From a checkpoint of a small transformer trained on Wikipedia: 13 layers, some layers without attention.
Each number is 50 + 12 x the weight over its row's rms, rounded and kept within 0 to 99. Layers, rows and columns count from 0. The size before them is the row's rms in percent of the matrix's.

# q: layer 4 attention query, 128x128, rms 0.141, rows 0-26, columns 0-127
# k: layer 4 attention key, 128x128, rms 0.135, rows 0-26, columns 0-127
q0 123:40 56 59 69 65 71 40 46 67 60 61 42 55 35 62 54 46 50 33 48 46 46 53 30 59 40 57 44 56 62 53 38 45 57 64 46 75 32 48 26 65 61 52 38 56 61 62 53 53 40 46 56 44 53 40 61 36 74 56 59 37 31 43 51 40 59 52 61 48 39 72 56 62 68 35 60 32 74 62 64 34 40 37 28 18 50 53 51 43 41 47 54 41 60 36 30 32 68 52 30 72 51 33 51 41 37 52 61 37 60 35 52 37 47 69 54 55 49 34 31 53 44 36 43 50 60 43 55
k0 123:62 68 39 52 39 41 69 41 35 43 43 42 42 68 55 54 65 65 66 53 61 45 50 66 39 63 37 73 46 48 69 54 67 33 35 39 33 49 56 58 30 52 40 58 37 57 28 38 32 62 63 53 38 32 56 44 30 48 44 43 49 71 51 37 65 42 34 38 40 65 39 32 45 24 57 37 61 42 46 44 64 63 65 60 65 35 56 63 56 63 41 40 35 42 54 64 61 35 39 66 41 41 57 64 53 41 61 57 55 36 62 50 58 46 34 65 35 59 72 63 59 64 61 57 51 32 49 60
q1 099:38 50 53 67 57 64 34 53 62 75 60 48 55 31 66 53 25 23 56 31 30 64 46 37 46 42 65 36 63 45 40 46 59 62 49 58 67 21 32 30 61 75 51 45 54 62 66 66 45 48 51 62 37 52 56 48 41 67 47 45 39 32 45 49 39 58 64 62 44 48 73 49 48 60 44 76 38 58 61 60 37 42 27 32 35 56 54 46 49 53 57 68 54 57 52 39 37 69 61 47 62 64 37 47 43 49 36 43 54 62 53 47 41 57 70 50 58 49 32 32 67 50 41 55 49 60 45 44
k1 088:46 33 47 29 47 48 41 62 57 41 54 76 60 44 52 75 35 47 32 56 39 61 58 28 56 46 62 61 35 27 52 44 53 77 66 59 56 75 53 40 51 62 46 35 41 35 44 55 39 49 42 47 62 58 35 68 67 54 55 57 51 45 43 51 45 51 60 63 70 48 54 53 60 58 25 54 55 47 42 53 54 58 52 49 38 79 23 36 54 24 47 60 60 46 42 59 49 54 74 46 55 56 39 37 58 52 55 44 44 59 55 59 41 46 70 51 70 32 42 46 31 26 46 26 45 53 54 26
q2 118:74 37 35 38 42 23 57 58 36 42 43 48 36 57 53 42 54 60 56 53 52 47 51 67 48 65 40 45 45 36 61 75 61 47 40 45 24 67 60 68 32 40 41 59 36 56 36 33 44 57 58 31 57 49 64 40 56 31 56 37 46 67 47 41 49 50 39 43 43 56 37 45 50 25 68 52 64 51 36 39 75 62 58 64 72 36 62 65 58 68 49 46 49 31 50 58 65 28 41 67 33 34 72 51 67 54 55 59 59 50 51 43 60 49 42 40 50 57 64 65 49 64 61 59 56 33 65 57
k2 107:57 79 67 53 53 67 47 34 51 42 40 29 46 59 57 31 58 44 62 38 56 34 42 65 46 49 45 38 71 79 50 45 34 27 59 44 55 27 49 58 46 31 65 53 47 63 62 43 58 53 47 61 31 53 48 37 26 56 52 59 44 48 62 57 62 48 57 50 26 40 48 50 59 53 68 34 21 67 70 55 59 38 56 46 53 39 70 58 61 57 73 45 30 54 56 40 48 55 30 34 50 61 53 62 36 48 55 45 41 40 51 41 54 35 31 40 39 60 57 46 57 67 45 54 56 55 60 76
q3 082:54 43 46 50 59 53 61 31 48 54 41 46 54 45 56 27 82 72 27 78 74 39 58 54 59 55 40 30 33 53 45 49 25 33 53 32 53 49 50 57 36 51 44 45 35 60 27 50 59 52 38 60 65 48 46 57 51 47 66 55 61 64 48 49 57 29 49 39 42 55 48 76 63 37 69 50 40 47 46 47 54 72 60 58 59 28 37 58 45 31 41 53 51 39 65 56 63 45 48 45 34 33 60 53 77 47 77 43 30 48 46 56 30 48 54 65 33 41 62 55 47 55 50 60 54 43 43 63
k3 096:53 61 44 53 30 38 62 34 42 48 42 43 46 63 59 43 69 67 64 65 60 44 49 69 45 67 47 68 45 48 64 56 67 32 30 40 34 54 53 52 36 58 43 68 36 68 37 36 34 57 65 52 43 38 69 39 35 50 46 38 42 68 43 37 62 48 31 46 39 52 40 35 38 28 56 35 53 43 43 51 58 64 59 59 64 31 57 48 54 68 46 42 33 37 45 58 55 36 40 70 41 47 52 58 54 31 60 56 64 32 63 46 66 51 28 61 41 62 73 66 66 67 55 63 44 27 57 58
q4 095:56 51 42 28 46 48 68 38 46 45 41 53 48 51 46 31 72 71 47 75 86 44 48 55 61 61 36 36 46 32 50 53 39 33 47 32 37 69 56 44 29 45 50 53 34 55 34 56 48 46 52 50 69 51 50 53 58 47 59 52 61 63 53 53 65 41 49 40 56 65 41 48 57 30 64 42 60 32 44 52 65 66 55 72 82 51 37 59 49 41 46 52 49 30 61 60 55 33 46 67 18 38 59 40 74 45 62 40 44 46 54 51 52 49 39 42 41 50 63 69 46 34 72 51 45 47 66 53
k4 088:55 60 42 53 31 41 64 39 42 46 45 33 48 56 59 41 64 63 64 58 65 43 50 70 46 77 45 63 55 53 55 57 62 28 37 32 45 43 55 48 36 61 45 79 38 79 38 37 49 62 65 54 41 37 66 38 38 56 43 41 45 66 40 35 57 54 35 44 35 44 44 40 30 30 60 41 49 43 37 49 55 65 56 51 57 30 62 59 54 65 51 39 26 47 49 63 63 41 34 60 43 50 57 54 53 35 64 53 61 32 59 39 71 49 35 53 42 61 70 60 70 69 59 59 44 26 63 55
q5 095:39 58 51 51 62 67 48 39 67 50 54 56 65 43 42 45 63 53 31 55 62 55 44 26 56 39 57 54 57 65 48 16 24 43 64 48 60 51 53 31 48 54 55 39 58 35 57 64 58 42 35 75 50 59 26 78 49 59 55 75 63 40 60 61 57 48 65 52 64 54 61 59 60 68 34 41 42 46 53 54 32 41 42 57 41 57 23 30 47 23 55 55 63 64 58 48 43 68 56 49 45 51 25 41 32 60 53 33 36 50 40 53 45 62 54 53 44 38 44 48 35 32 51 44 59 63 37 39
k5 110:33 33 44 39 46 44 59 54 53 42 45 64 39 42 39 69 39 58 55 49 68 69 33 41 51 65 46 71 52 13 62 72 73 57 50 51 46 61 58 44 52 69 47 39 51 40 25 57 36 43 61 26 76 43 56 54 76 41 56 40 47 58 47 47 55 51 35 40 83 54 48 42 43 46 46 50 77 47 40 46 52 52 44 45 60 45 44 45 49 51 42 53 55 38 59 54 55 56 62 66 54 36 32 25 63 50 37 43 64 53 49 45 56 60 57 66 35 53 52 53 43 33 36 61 48 40 38 18
q6 109:44 49 67 57 55 61 33 65 48 57 66 49 55 52 59 59 51 39 43 50 21 55 38 32 56 41 57 63 44 61 54 38 34 64 65 70 71 49 53 49 70 65 43 51 62 54 68 58 45 51 48 57 46 63 29 55 51 32 64 57 49 40 52 45 43 70 47 62 31 44 59 49 54 74 19 59 40 64 50 40 29 45 42 39 23 56 56 32 47 52 41 45 54 59 46 53 51 59 60 49 77 53 42 48 31 60 43 45 47 56 29 64 42 52 52 49 60 41 36 25 36 53 37 25 62 57 20 47
k6 088:47 41 56 47 63 51 34 68 63 50 55 67 57 44 49 52 34 33 32 31 39 61 49 38 54 29 56 33 48 46 41 40 33 69 68 71 56 52 41 50 59 41 51 35 61 27 62 57 60 42 34 45 65 65 32 60 58 60 61 62 63 31 58 62 32 47 66 63 59 52 57 61 64 71 43 65 50 47 54 49 48 41 39 44 44 59 40 42 39 28 53 61 67 56 54 37 37 59 67 35 54 56 49 46 44 70 44 48 42 68 41 62 26 58 61 45 64 29 29 45 35 39 39 41 58 78 39 44
q7 076:69 45 57 48 38 35 39 70 33 53 46 42 32 63 46 55 49 43 59 40 29 59 46 65 54 67 57 44 43 31 53 84 63 60 39 68 40 40 52 69 51 58 40 57 55 64 45 52 28 62 62 34 57 47 56 28 46 28 50 26 50 60 51 42 40 50 37 61 26 57 47 40 46 36 63 72 57 49 52 36 62 50 51 48 57 59 81 51 65 81 32 43 39 30 48 52 54 31 46 64 56 39 59 55 58 55 56 55 58 44 42 49 53 41 35 49 56 47 67 47 62 68 37 40 53 33 51 61
k7 093:65 80 69 50 54 70 46 59 49 45 41 36 51 53 54 46 67 45 58 46 45 30 70 58 38 54 62 31 45 49 37 45 28 31 49 53 45 47 36 55 59 34 60 41 55 69 62 48 76 45 51 83 29 66 47 58 42 60 61 56 73 41 58 52 49 44 55 38 27 60 42 46 59 42 61 59 28 56 58 51 31 36 39 36 43 43 66 60 58 43 47 15 38 44 40 45 50 36 39 35 39 60 43 67 46 36 56 67 45 53 53 55 46 31 36 65 72 58 45 55 56 60 46 54 50 48 47 57
q8 096:51 50 59 59 46 66 36 60 53 43 71 58 63 50 51 51 52 57 37 50 43 55 40 36 52 40 52 74 57 71 51 31 22 59 62 54 70 47 55 55 59 59 39 37 67 48 64 44 48 52 40 69 48 61 30 73 54 38 64 51 44 40 50 43 51 71 36 46 48 43 53 58 50 68 23 51 38 71 56 37 37 41 43 38 20 48 58 41 46 45 42 37 52 70 47 40 58 62 55 42 70 50 32 55 24 57 44 45 56 52 31 57 53 55 51 50 62 40 36 20 33 56 46 41 65 59 17 43
k8 084:47 40 55 48 63 55 31 68 58 51 60 62 50 46 44 55 32 30 36 28 39 56 47 32 50 29 57 30 54 47 43 45 39 72 72 65 48 48 48 51 60 37 58 28 57 25 60 64 53 48 38 34 56 62 33 62 62 54 54 60 57 35 59 56 34 55 67 61 59 61 59 58 74 72 46 61 48 52 63 50 53 34 42 49 46 58 37 42 43 38 54 57 72 57 54 32 40 58 62 32 55 59 52 50 46 65 41 48 39 66 40 63 22 59 63 45 58 32 30 46 33 38 48 39 64 76 40 50
q9 068:77 49 69 48 23 47 38 52 53 45 34 44 37 58 27 52 49 51 54 38 37 52 58 76 49 59 42 43 36 47 59 64 59 38 41 65 46 31 69 52 37 29 53 48 58 55 60 57 47 60 55 39 71 41 53 32 41 43 59 46 23 54 57 49 41 48 39 59 32 53 46 36 40 35 47 71 63 43 44 50 64 48 66 49 50 68 61 45 59 68 29 45 24 38 50 40 58 28 51 61 53 47 52 69 72 46 50 47 65 57 51 58 61 73 44 44 64 49 65 49 57 76 39 45 76 39 52 59
k9 118:73 72 63 47 44 62 51 45 34 64 44 37 38 53 58 37 59 59 66 59 46 25 62 75 44 56 44 51 47 56 37 45 36 31 49 38 43 38 51 42 51 44 49 50 49 77 47 38 74 57 65 77 18 55 67 40 42 62 57 50 53 53 51 42 45 39 55 30 17 63 49 49 54 42 58 33 34 55 61 57 48 43 56 44 42 51 67 56 55 45 61 23 36 49 48 49 50 40 41 37 49 64 55 58 38 28 59 53 51 34 65 53 58 47 41 56 52 73 61 63 57 73 62 46 41 60 65 59
q10 081:33 51 45 63 68 64 33 42 49 59 61 62 62 42 48 39 54 47 51 42 58 40 27 33 53 61 39 65 60 58 44 30 32 66 59 53 65 46 35 44 51 61 57 51 57 40 61 61 57 46 52 69 51 60 31 71 62 51 56 56 67 43 48 59 41 44 55 36 57 73 48 49 54 68 33 43 28 49 50 39 31 51 42 52 10 47 48 39 38 45 45 36 54 65 52 58 59 70 46 57 45 59 39 47 23 70 34 48 35 60 40 52 42 56 43 50 38 59 34 33 36 37 62 20 47 66 32 50
k10 078:40 37 58 45 69 63 38 65 63 43 58 70 48 46 30 56 42 37 42 44 47 60 41 39 57 24 62 38 47 44 41 44 38 64 68 74 57 54 50 57 67 35 54 29 63 22 67 62 48 46 35 32 58 70 35 62 66 44 50 49 55 38 55 67 36 44 64 52 69 51 57 60 63 69 44 68 50 61 60 42 50 32 34 43 48 58 40 43 46 46 46 62 73 57 45 38 33 55 67 38 52 56 43 54 53 63 44 49 42 60 33 59 32 58 69 40 57 38 36 40 35 33 47 35 62 70 35 58
q11 091:71 31 57 26 50 49 39 56 40 36 68 51 39 41 56 66 35 51 45 50 38 59 54 48 49 49 38 63 47 39 49 70 55 86 53 61 51 63 50 52 57 62 44 49 55 80 58 49 22 53 65 39 57 50 56 45 53 43 53 30 33 49 38 53 37 62 21 36 45 42 62 57 46 43 41 61 49 77 45 34 55 50 44 47 51 41 70 71 51 67 38 45 36 42 27 38 42 37 31 55 66 43 52 66 54 54 57 67 67 53 37 57 42 49 50 52 58 54 42 46 51 80 59 28 59 40 41 56
k11 101:43 57 57 61 42 67 47 79 44 45 45 43 54 52 59 35 42 40 68 48 45 31 38 56 65 69 60 52 88 48 22 43 43 42 53 35 39 38 45 41 41 61 63 56 56 57 61 45 59 34 44 71 29 69 46 45 51 48 64 53 66 45 44 57 48 66 56 52 34 52 66 47 59 46 66 59 38 63 76 58 55 34 46 45 37 53 58 55 50 35 71 22 47 50 63 45 65 54 31 30 24 71 35 59 32 43 46 34 39 45 38 50 61 67 50 41 36 45 52 64 57 58 55 47 54 50 57 42
q12 097:51 50 46 38 44 38 47 39 52 57 42 55 47 68 33 63 40 58 42 51 38 43 41 38 48 33 65 41 54 44 52 32 44 60 53 74 68 54 51 40 54 43 58 57 65 42 48 71 64 61 67 37 43 44 29 26 57 68 57 58 45 54 57 62 32 54 71 73 56 59 56 57 63 61 41 60 55 27 48 57 45 34 55 63 59 53 43 24 55 69 28 63 72 63 52 50 77 51 43 58 56 52 59 53 52 52 53 30 46 35 48 63 32 49 38 44 53 30 44 61 47 14 45 24 49 59 50 33
k12 085:56 52 47 64 54 34 56 52 56 57 62 57 56 38 54 70 31 42 40 30 58 58 42 56 73 55 50 27 66 55 59 53 44 55 46 49 65 32 40 48 44 57 46 49 60 48 54 29 58 47 52 68 54 65 49 63 34 33 40 41 68 42 52 45 40 62 47 61 41 36 65 41 54 55 52 47 47 25 36 55 42 35 31 33 46 46 54 65 34 45 67 44 54 64 70 55 53 71 45 41 51 51 46 27 41 94 48 57 63 70 48 57 60 70 32 48 47 28 42 45 48 65 50 70 64 66 33 35
q13 095:39 45 57 52 52 73 37 46 56 58 67 60 58 47 57 43 52 53 27 46 40 52 40 20 61 34 57 66 49 67 53 34 31 69 64 58 75 52 47 43 63 66 43 41 60 57 58 52 41 36 43 54 53 58 34 67 56 48 62 60 60 40 48 51 38 60 59 55 52 49 70 58 55 68 31 50 30 63 52 43 38 51 51 35 20 50 52 37 38 49 50 44 57 64 52 38 53 71 55 52 60 54 46 44 21 62 42 42 48 53 25 50 55 49 60 48 46 52 27 31 32 48 51 31 58 65 11 45
k13 088:39 37 57 51 60 55 31 73 60 50 55 61 59 42 46 57 35 31 36 38 42 55 50 37 61 34 58 30 55 49 37 47 35 66 68 63 56 49 45 47 59 42 59 31 64 27 67 62 56 38 32 44 57 68 37 62 62 48 52 61 60 34 57 64 35 55 69 68 62 49 58 66 62 69 42 64 45 58 61 53 44 26 32 46 43 60 40 41 41 33 54 61 65 54 47 37 41 61 65 30 58 61 43 45 48 67 46 41 41 66 35 58 34 59 61 36 68 32 29 41 35 38 45 41 54 69 40 41
q14 087:37 75 55 52 53 59 61 48 57 60 29 44 62 56 39 40 56 54 55 50 68 52 25 60 49 59 65 50 42 44 36 33 37 29 51 40 44 44 53 29 47 36 56 40 60 24 50 64 60 51 28 54 65 56 59 78 55 53 45 61 73 52 62 58 68 47 65 53 59 48 32 32 53 53 59 35 54 29 61 63 44 48 45 56 52 75 43 33 58 27 54 55 60 55 66 67 47 52 71 53 23 64 47 27 47 43 52 31 37 46 62 44 61 40 48 51 43 37 58 51 41 26 54 61 42 63 56 36
k14 099:68 50 38 45 54 50 54 33 44 39 47 40 30 48 30 48 56 61 47 50 66 41 56 53 46 40 38 63 36 57 74 57 56 41 44 49 47 69 57 60 58 34 55 46 50 45 35 39 34 75 64 21 57 28 40 43 46 42 35 52 20 57 53 59 64 38 49 32 57 68 39 46 44 55 54 45 62 48 49 40 54 63 64 44 61 27 55 64 59 68 25 51 24 39 40 58 53 48 53 70 65 28 62 60 56 43 57 62 59 42 61 36 61 33 47 51 31 69 54 46 54 47 42 54 44 34 63 74
q15 103:72 44 34 47 37 25 55 57 38 45 33 45 37 57 43 50 44 52 61 53 44 38 67 75 44 62 35 43 43 38 59 73 72 43 30 45 41 48 56 56 34 43 41 60 37 63 37 44 43 62 70 45 40 37 65 41 35 53 46 34 46 65 47 44 53 43 43 44 48 56 43 44 43 29 63 52 73 45 36 44 63 45 52 58 71 45 54 70 64 68 36 51 31 38 46 58 57 35 45 60 47 42 62 71 69 41 60 64 62 42 71 51 59 58 44 55 57 57 65 58 76 60 57 63 45 29 71 63
k15 081:57 54 37 57 35 36 64 36 39 55 48 33 52 52 56 43 67 65 68 61 59 38 49 60 47 71 40 69 52 54 66 54 62 31 33 31 40 41 57 49 41 58 44 64 42 75 33 34 50 61 67 62 32 40 66 43 37 48 51 36 49 67 46 34 63 47 38 41 33 52 47 42 45 30 59 29 50 39 37 57 57 64 60 56 51 44 58 60 64 61 52 39 34 49 47 61 66 43 28 70 51 44 51 51 44 35 54 57 58 35 65 39 71 39 34 62 33 66 72 58 68 64 61 62 43 32 62 51
q16 120:50 25 29 57 42 41 38 52 43 62 60 58 47 52 60 33 35 42 55 55 50 58 61 57 47 61 53 42 25 51 47 59 55 72 35 64 62 52 33 33 41 71 47 58 32 78 42 40 69 61 49 63 48 49 59 52 47 47 65 41 58 55 59 48 32 41 34 47 49 49 46 74 29 35 46 28 38 51 34 42 59 59 47 39 46 26 49 41 40 53 49 51 52 29 65 41 47 50 54 34 57 68 42 52 57 50 74 33 70 58 60 51 38 61 48 65 34 61 56 52 62 79 57 54 68 46 35 75
k16 104:38 25 37 36 47 49 40 69 51 45 52 64 54 47 38 42 54 48 66 64 26 63 57 41 35 43 53 48 25 28 31 47 47 70 57 61 50 62 52 47 59 57 40 50 41 53 64 60 60 43 46 39 51 63 49 54 74 40 53 40 49 52 35 54 37 55 53 48 46 38 54 59 46 52 49 65 46 76 57 44 42 42 55 61 55 61 28 31 47 39 36 60 66 34 24 48 43 46 76 50 47 62 51 72 79 46 65 40 68 60 36 54 32 64 67 43 64 55 44 63 65 44 73 45 37 56 59 29
q17 098:62 32 54 46 24 41 50 54 50 47 14 51 56 55 38 50 46 56 40 43 45 38 62 70 53 68 45 43 38 60 56 48 51 29 42 59 57 52 59 37 39 24 48 61 63 47 61 61 52 72 51 32 55 57 47 55 56 64 43 45 25 60 58 43 59 43 58 64 43 44 35 47 23 41 54 46 50 42 38 45 54 38 58 45 64 33 43 42 76 60 23 43 51 38 41 70 64 37 39 59 37 55 68 65 59 57 53 55 61 60 68 56 61 73 29 38 59 42 64 48 61 51 40 60 47 35 60 27
k17 122:72 50 50 60 46 48 64 38 33 58 34 28 32 52 46 38 53 56 59 58 52 31 50 51 55 57 47 65 50 56 73 56 60 35 37 47 35 43 54 40 44 49 50 57 50 67 50 20 48 53 69 56 14 44 58 55 32 37 37 40 37 58 51 43 61 37 46 21 41 58 57 42 47 45 59 32 46 32 43 57 53 51 65 49 53 44 67 66 51 55 51 40 33 44 48 64 64 62 41 59 51 41 64 54 43 47 47 75 66 37 63 37 79 48 30 69 39 62 64 56 63 68 64 50 39 38 63 62
q18 101:59 26 67 47 50 58 38 58 63 59 43 60 41 47 55 37 61 48 37 28 36 49 35 42 65 49 63 26 40 52 22 43 42 41 53 50 56 45 49 43 39 38 45 53 64 46 62 49 53 73 53 43 88 66 48 58 66 54 60 56 67 41 52 49 47 57 59 49 43 54 62 57 48 56 57 70 28 55 48 49 46 45 28 45 49 49 51 37 74 52 36 47 63 47 62 55 68 47 53 57 32 50 53 56 58 70 55 53 36 75 45 33 23 76 39 53 78 51 44 32 29 58 45 59 60 52 34 39
k18 101:56 49 59 52 59 71 45 49 50 68 38 40 43 35 42 26 49 43 37 50 67 47 51 58 57 44 55 39 56 59 38 58 29 57 49 53 45 60 41 55 86 39 78 38 68 57 53 48 64 43 56 30 60 57 70 56 64 44 57 47 50 32 45 70 38 50 57 36 58 47 77 57 54 66 55 66 37 31 45 50 39 47 42 41 41 37 80 56 49 36 67 39 52 57 62 43 55 69 52 32 51 36 49 50 50 39 46 84 39 49 26 52 61 54 50 65 59 44 39 37 49 55 41 62 57 46 37 71
q19 079:57 40 62 50 49 47 50 50 58 35 42 55 55 64 24 64 58 44 37 66 48 26 48 61 44 44 60 53 57 61 68 43 69 47 58 72 47 74 46 52 54 14 67 57 65 32 48 51 53 55 51 41 52 50 44 45 79 44 41 50 55 44 47 65 37 43 43 54 60 37 27 51 38 57 41 38 56 27 47 43 51 45 77 56 61 64 47 40 30 44 65 38 65 58 52 64 36 56 35 51 44 54 41 33 43 73 32 57 49 45 57 54 57 66 39 30 46 31 50 62 32 28 48 44 43 53 61 25
k19 105:61 72 46 41 46 54 59 50 47 29 62 48 37 60 59 69 41 51 58 49 30 60 66 64 55 52 46 68 34 49 63 46 51 47 56 25 51 72 54 56 22 53 39 62 27 58 54 41 35 74 58 37 35 54 42 49 41 24 28 58 43 62 50 42 60 52 49 51 16 33 49 55 47 35 60 35 48 73 57 40 60 45 57 57 65 51 50 48 43 50 59 39 43 39 65 52 65 43 48 41 60 47 52 85 70 55 58 42 47 51 47 40 58 42 59 36 51 54 54 31 64 56 30 77 51 43 41 57
q20 106:59 29 60 33 60 58 49 45 37 37 82 54 46 51 44 65 52 50 37 59 60 56 58 55 25 52 44 71 44 56 70 62 56 69 48 64 47 61 43 60 57 67 51 52 56 63 49 47 35 46 53 65 40 49 40 72 46 44 53 45 52 53 43 53 41 44 06 28 57 35 42 47 49 46 19 48 47 65 44 34 43 51 57 53 40 55 62 64 48 43 38 43 46 46 41 39 45 47 34 42 69 22 35 53 35 55 45 74 72 60 44 66 48 52 45 49 50 60 50 46 48 64 53 20 57 35 35 55
k20 110:51 36 44 46 44 56 42 79 46 50 41 39 42 61 64 51 55 41 80 64 27 42 51 55 52 63 48 50 53 46 20 34 51 45 63 48 26 45 44 42 33 53 53 45 32 49 47 57 51 57 57 59 36 46 55 69 48 79 47 56 84 50 26 55 39 40 46 45 34 57 57 50 58 40 50 55 46 75 80 47 63 40 46 48 51 63 34 47 54 44 47 37 53 56 53 49 56 31 52 46 37 48 56 88 44 52 68 38 46 43 37 41 36 58 59 45 45 62 51 75 65 53 61 45 41 46 68 38
q21 096:75 47 36 37 52 67 39 56 54 30 50 64 36 49 49 47 40 32 55 25 51 43 51 20 51 53 38 60 46 58 52 44 54 53 58 61 45 58 40 57 43 46 46 62 45 54 42 43 49 63 48 55 70 67 39 72 57 64 59 37 37 47 72 43 58 24 35 31 47 50 55 39 60 49 61 72 21 44 35 39 48 46 49 42 57 47 57 70 50 79 65 45 30 59 60 64 56 53 46 71 47 72 74 65 42 52 61 60 48 59 63 52 41 72 43 40 64 59 44 53 57 64 44 27 46 56 62 43
k21 099:33 54 57 58 42 69 39 57 50 58 56 70 40 40 39 57 63 56 71 67 52 61 36 61 46 64 50 54 70 64 59 45 40 45 53 35 44 45 56 54 44 53 68 39 57 56 49 46 27 46 47 40 50 54 47 47 53 33 65 40 49 30 58 66 55 38 43 36 42 33 75 48 49 49 56 66 34 61 70 65 56 26 33 42 50 61 62 42 53 60 63 28 62 50 57 46 68 46 72 51 42 55 47 62 43 35 40 43 51 32 23 60 81 60 73 43 34 39 44 33 50 58 48 36 77 48 36 57
q22 106:59 40 69 49 68 47 53 55 41 33 56 41 54 47 53 72 64 44 45 76 50 34 46 57 61 56 80 72 58 50 48 60 66 49 73 68 40 67 42 64 51 46 46 51 48 49 58 56 13 56 36 32 65 43 35 61 54 50 48 48 59 54 45 54 52 59 29 44 32 34 34 60 61 52 46 59 48 55 58 39 43 46 52 49 59 69 56 30 70 52 56 51 56 44 43 47 40 51 19 44 60 33 34 39 37 63 49 64 43 65 51 50 48 48 31 31 65 42 53 45 20 29 38 40 51 44 41 39
k22 107:63 59 58 40 66 70 39 46 56 27 44 55 36 63 50 70 46 44 45 64 54 54 67 43 54 41 59 67 39 42 45 51 44 55 61 43 34 78 42 49 50 49 49 41 40 33 47 53 51 50 45 27 60 42 67 82 55 51 50 64 52 54 55 52 50 33 52 28 41 56 46 53 56 50 31 56 55 70 68 27 56 54 67 59 67 30 64 34 56 42 31 51 40 27 71 68 52 52 41 37 43 30 51 67 49 63 65 53 40 62 27 46 56 42 66 47 58 37 44 57 53 48 15 62 44 42 39 52
q23 111:55 49 50 51 58 41 45 60 54 44 45 45 34 50 44 70 32 51 41 36 40 40 25 37 47 58 31 64 80 53 64 57 70 57 49 55 29 58 62 54 44 47 45 44 64 45 49 45 33 43 64 29 40 60 49 49 80 38 28 35 35 42 49 55 44 60 32 48 59 38 60 33 60 50 59 52 58 48 56 42 53 46 59 45 40 51 77 62 67 59 72 52 30 79 38 48 34 58 50 59 48 62 48 50 58 49 47 76 53 42 37 50 72 68 51 40 53 47 43 39 62 59 67 30 37 53 69 27
k23 101:43 76 53 60 43 67 43 47 57 45 50 55 39 52 40 55 34 52 65 61 49 39 46 44 57 59 49 64 64 50 78 62 52 47 49 38 51 41 65 50 43 48 61 58 33 41 54 34 22 46 61 48 31 58 36 22 45 33 57 50 36 47 69 62 78 54 58 45 34 43 52 34 51 51 57 23 57 55 50 63 56 45 57 56 52 70 66 48 71 61 65 36 50 53 50 60 72 57 61 43 34 64 47 55 44 41 54 37 35 34 48 32 78 38 52 46 24 40 49 33 52 65 36 53 57 33 71 46
q24 125:49 64 61 44 55 70 68 46 66 39 48 53 35 28 56 41 63 55 59 26 79 66 49 38 38 60 35 45 51 57 43 48 38 28 48 44 46 48 55 65 70 42 50 46 51 46 45 27 57 26 41 59 50 63 72 50 55 49 36 53 22 42 48 45 66 31 45 31 56 62 50 46 52 56 83 50 37 57 34 42 46 62 45 53 49 40 49 76 32 48 55 63 47 53 27 60 27 44 52 56 50 51 55 41 52 53 41 65 52 54 54 55 65 59 67 60 34 45 51 49 44 69 60 42 26 54 71 40
k24 108:41 37 63 60 47 64 53 43 54 58 45 50 42 47 57 46 58 53 34 51 46 43 34 48 40 50 54 42 65 67 39 34 70 40 40 37 40 50 67 62 59 62 52 53 57 40 44 43 11 62 40 38 74 30 52 20 57 58 45 44 42 40 45 46 63 57 35 45 75 62 53 68 52 52 45 66 53 53 60 53 42 63 39 64 69 61 59 56 55 71 32 60 53 48 40 57 46 45 64 68 35 43 78 53 46 41 32 51 47 28 47 53 52 47 73 49 36 39 53 43 42 53 42 38 61 29 61 83
q25 113:44 57 36 48 42 31 55 42 68 68 46 46 43 51 50 55 60 62 45 49 53 43 43 51 50 51 60 38 41 27 44 67 59 53 35 34 57 42 35 27 40 64 37 53 44 57 40 53 67 55 76 60 56 34 60 47 52 36 46 58 45 47 57 43 35 71 47 59 66 63 66 61 31 48 52 46 79 24 38 53 50 68 47 58 42 67 47 47 67 39 45 44 55 25 71 35 42 53 59 61 57 63 42 43 70 44 66 14 72 42 38 34 47 62 48 72 49 51 54 58 50 45 63 63 47 49 32 60
k25 108:23 62 49 31 43 46 48 44 67 73 34 58 42 38 45 48 46 52 61 52 60 41 43 48 26 64 47 47 44 29 48 67 46 57 35 50 69 47 45 43 67 75 47 57 44 63 39 75 65 21 65 57 63 41 72 44 57 61 73 43 40 52 58 45 41 65 58 44 38 27 53 42 45 48 50 34 58 44 46 44 38 46 46 70 38 50 48 41 53 34 58 54 55 38 51 52 47 71 59 48 34 67 39 30 57 41 53 34 54 63 51 57 45 62 35 51 59 50 52 71 66 64 54 68 47 41 55 18
q26 085:61 30 69 44 42 45 38 51 54 56 28 57 49 46 36 53 34 47 37 51 32 43 47 57 53 65 67 40 37 63 41 50 48 46 40 75 54 56 53 37 60 26 58 49 79 43 78 63 57 59 43 35 54 65 47 41 80 64 42 41 37 47 58 57 37 55 64 63 53 39 48 45 38 54 42 57 41 40 39 55 49 36 46 50 58 39 41 34 51 52 34 52 71 64 36 78 50 58 49 54 51 61 59 46 64 61 44 54 40 57 66 67 49 60 33 31 54 46 51 37 33 26 37 43 54 57 64 18
k26 099:76 49 48 49 58 45 50 45 44 28 46 36 28 48 42 41 29 39 56 32 52 44 56 42 55 37 53 53 60 54 70 53 51 49 46 49 40 66 38 56 52 46 48 62 56 60 59 12 46 57 64 50 18 61 48 47 50 26 23 43 48 48 58 51 63 46 42 33 53 52 63 46 55 51 47 31 59 32 34 59 54 55 61 33 63 45 68 68 48 54 56 44 34 57 52 73 75 59 40 42 61 56 63 61 46 70 44 68 59 48 52 33 79 28 35 47 46 57 48 42 53 56 60 70 50 40 54 63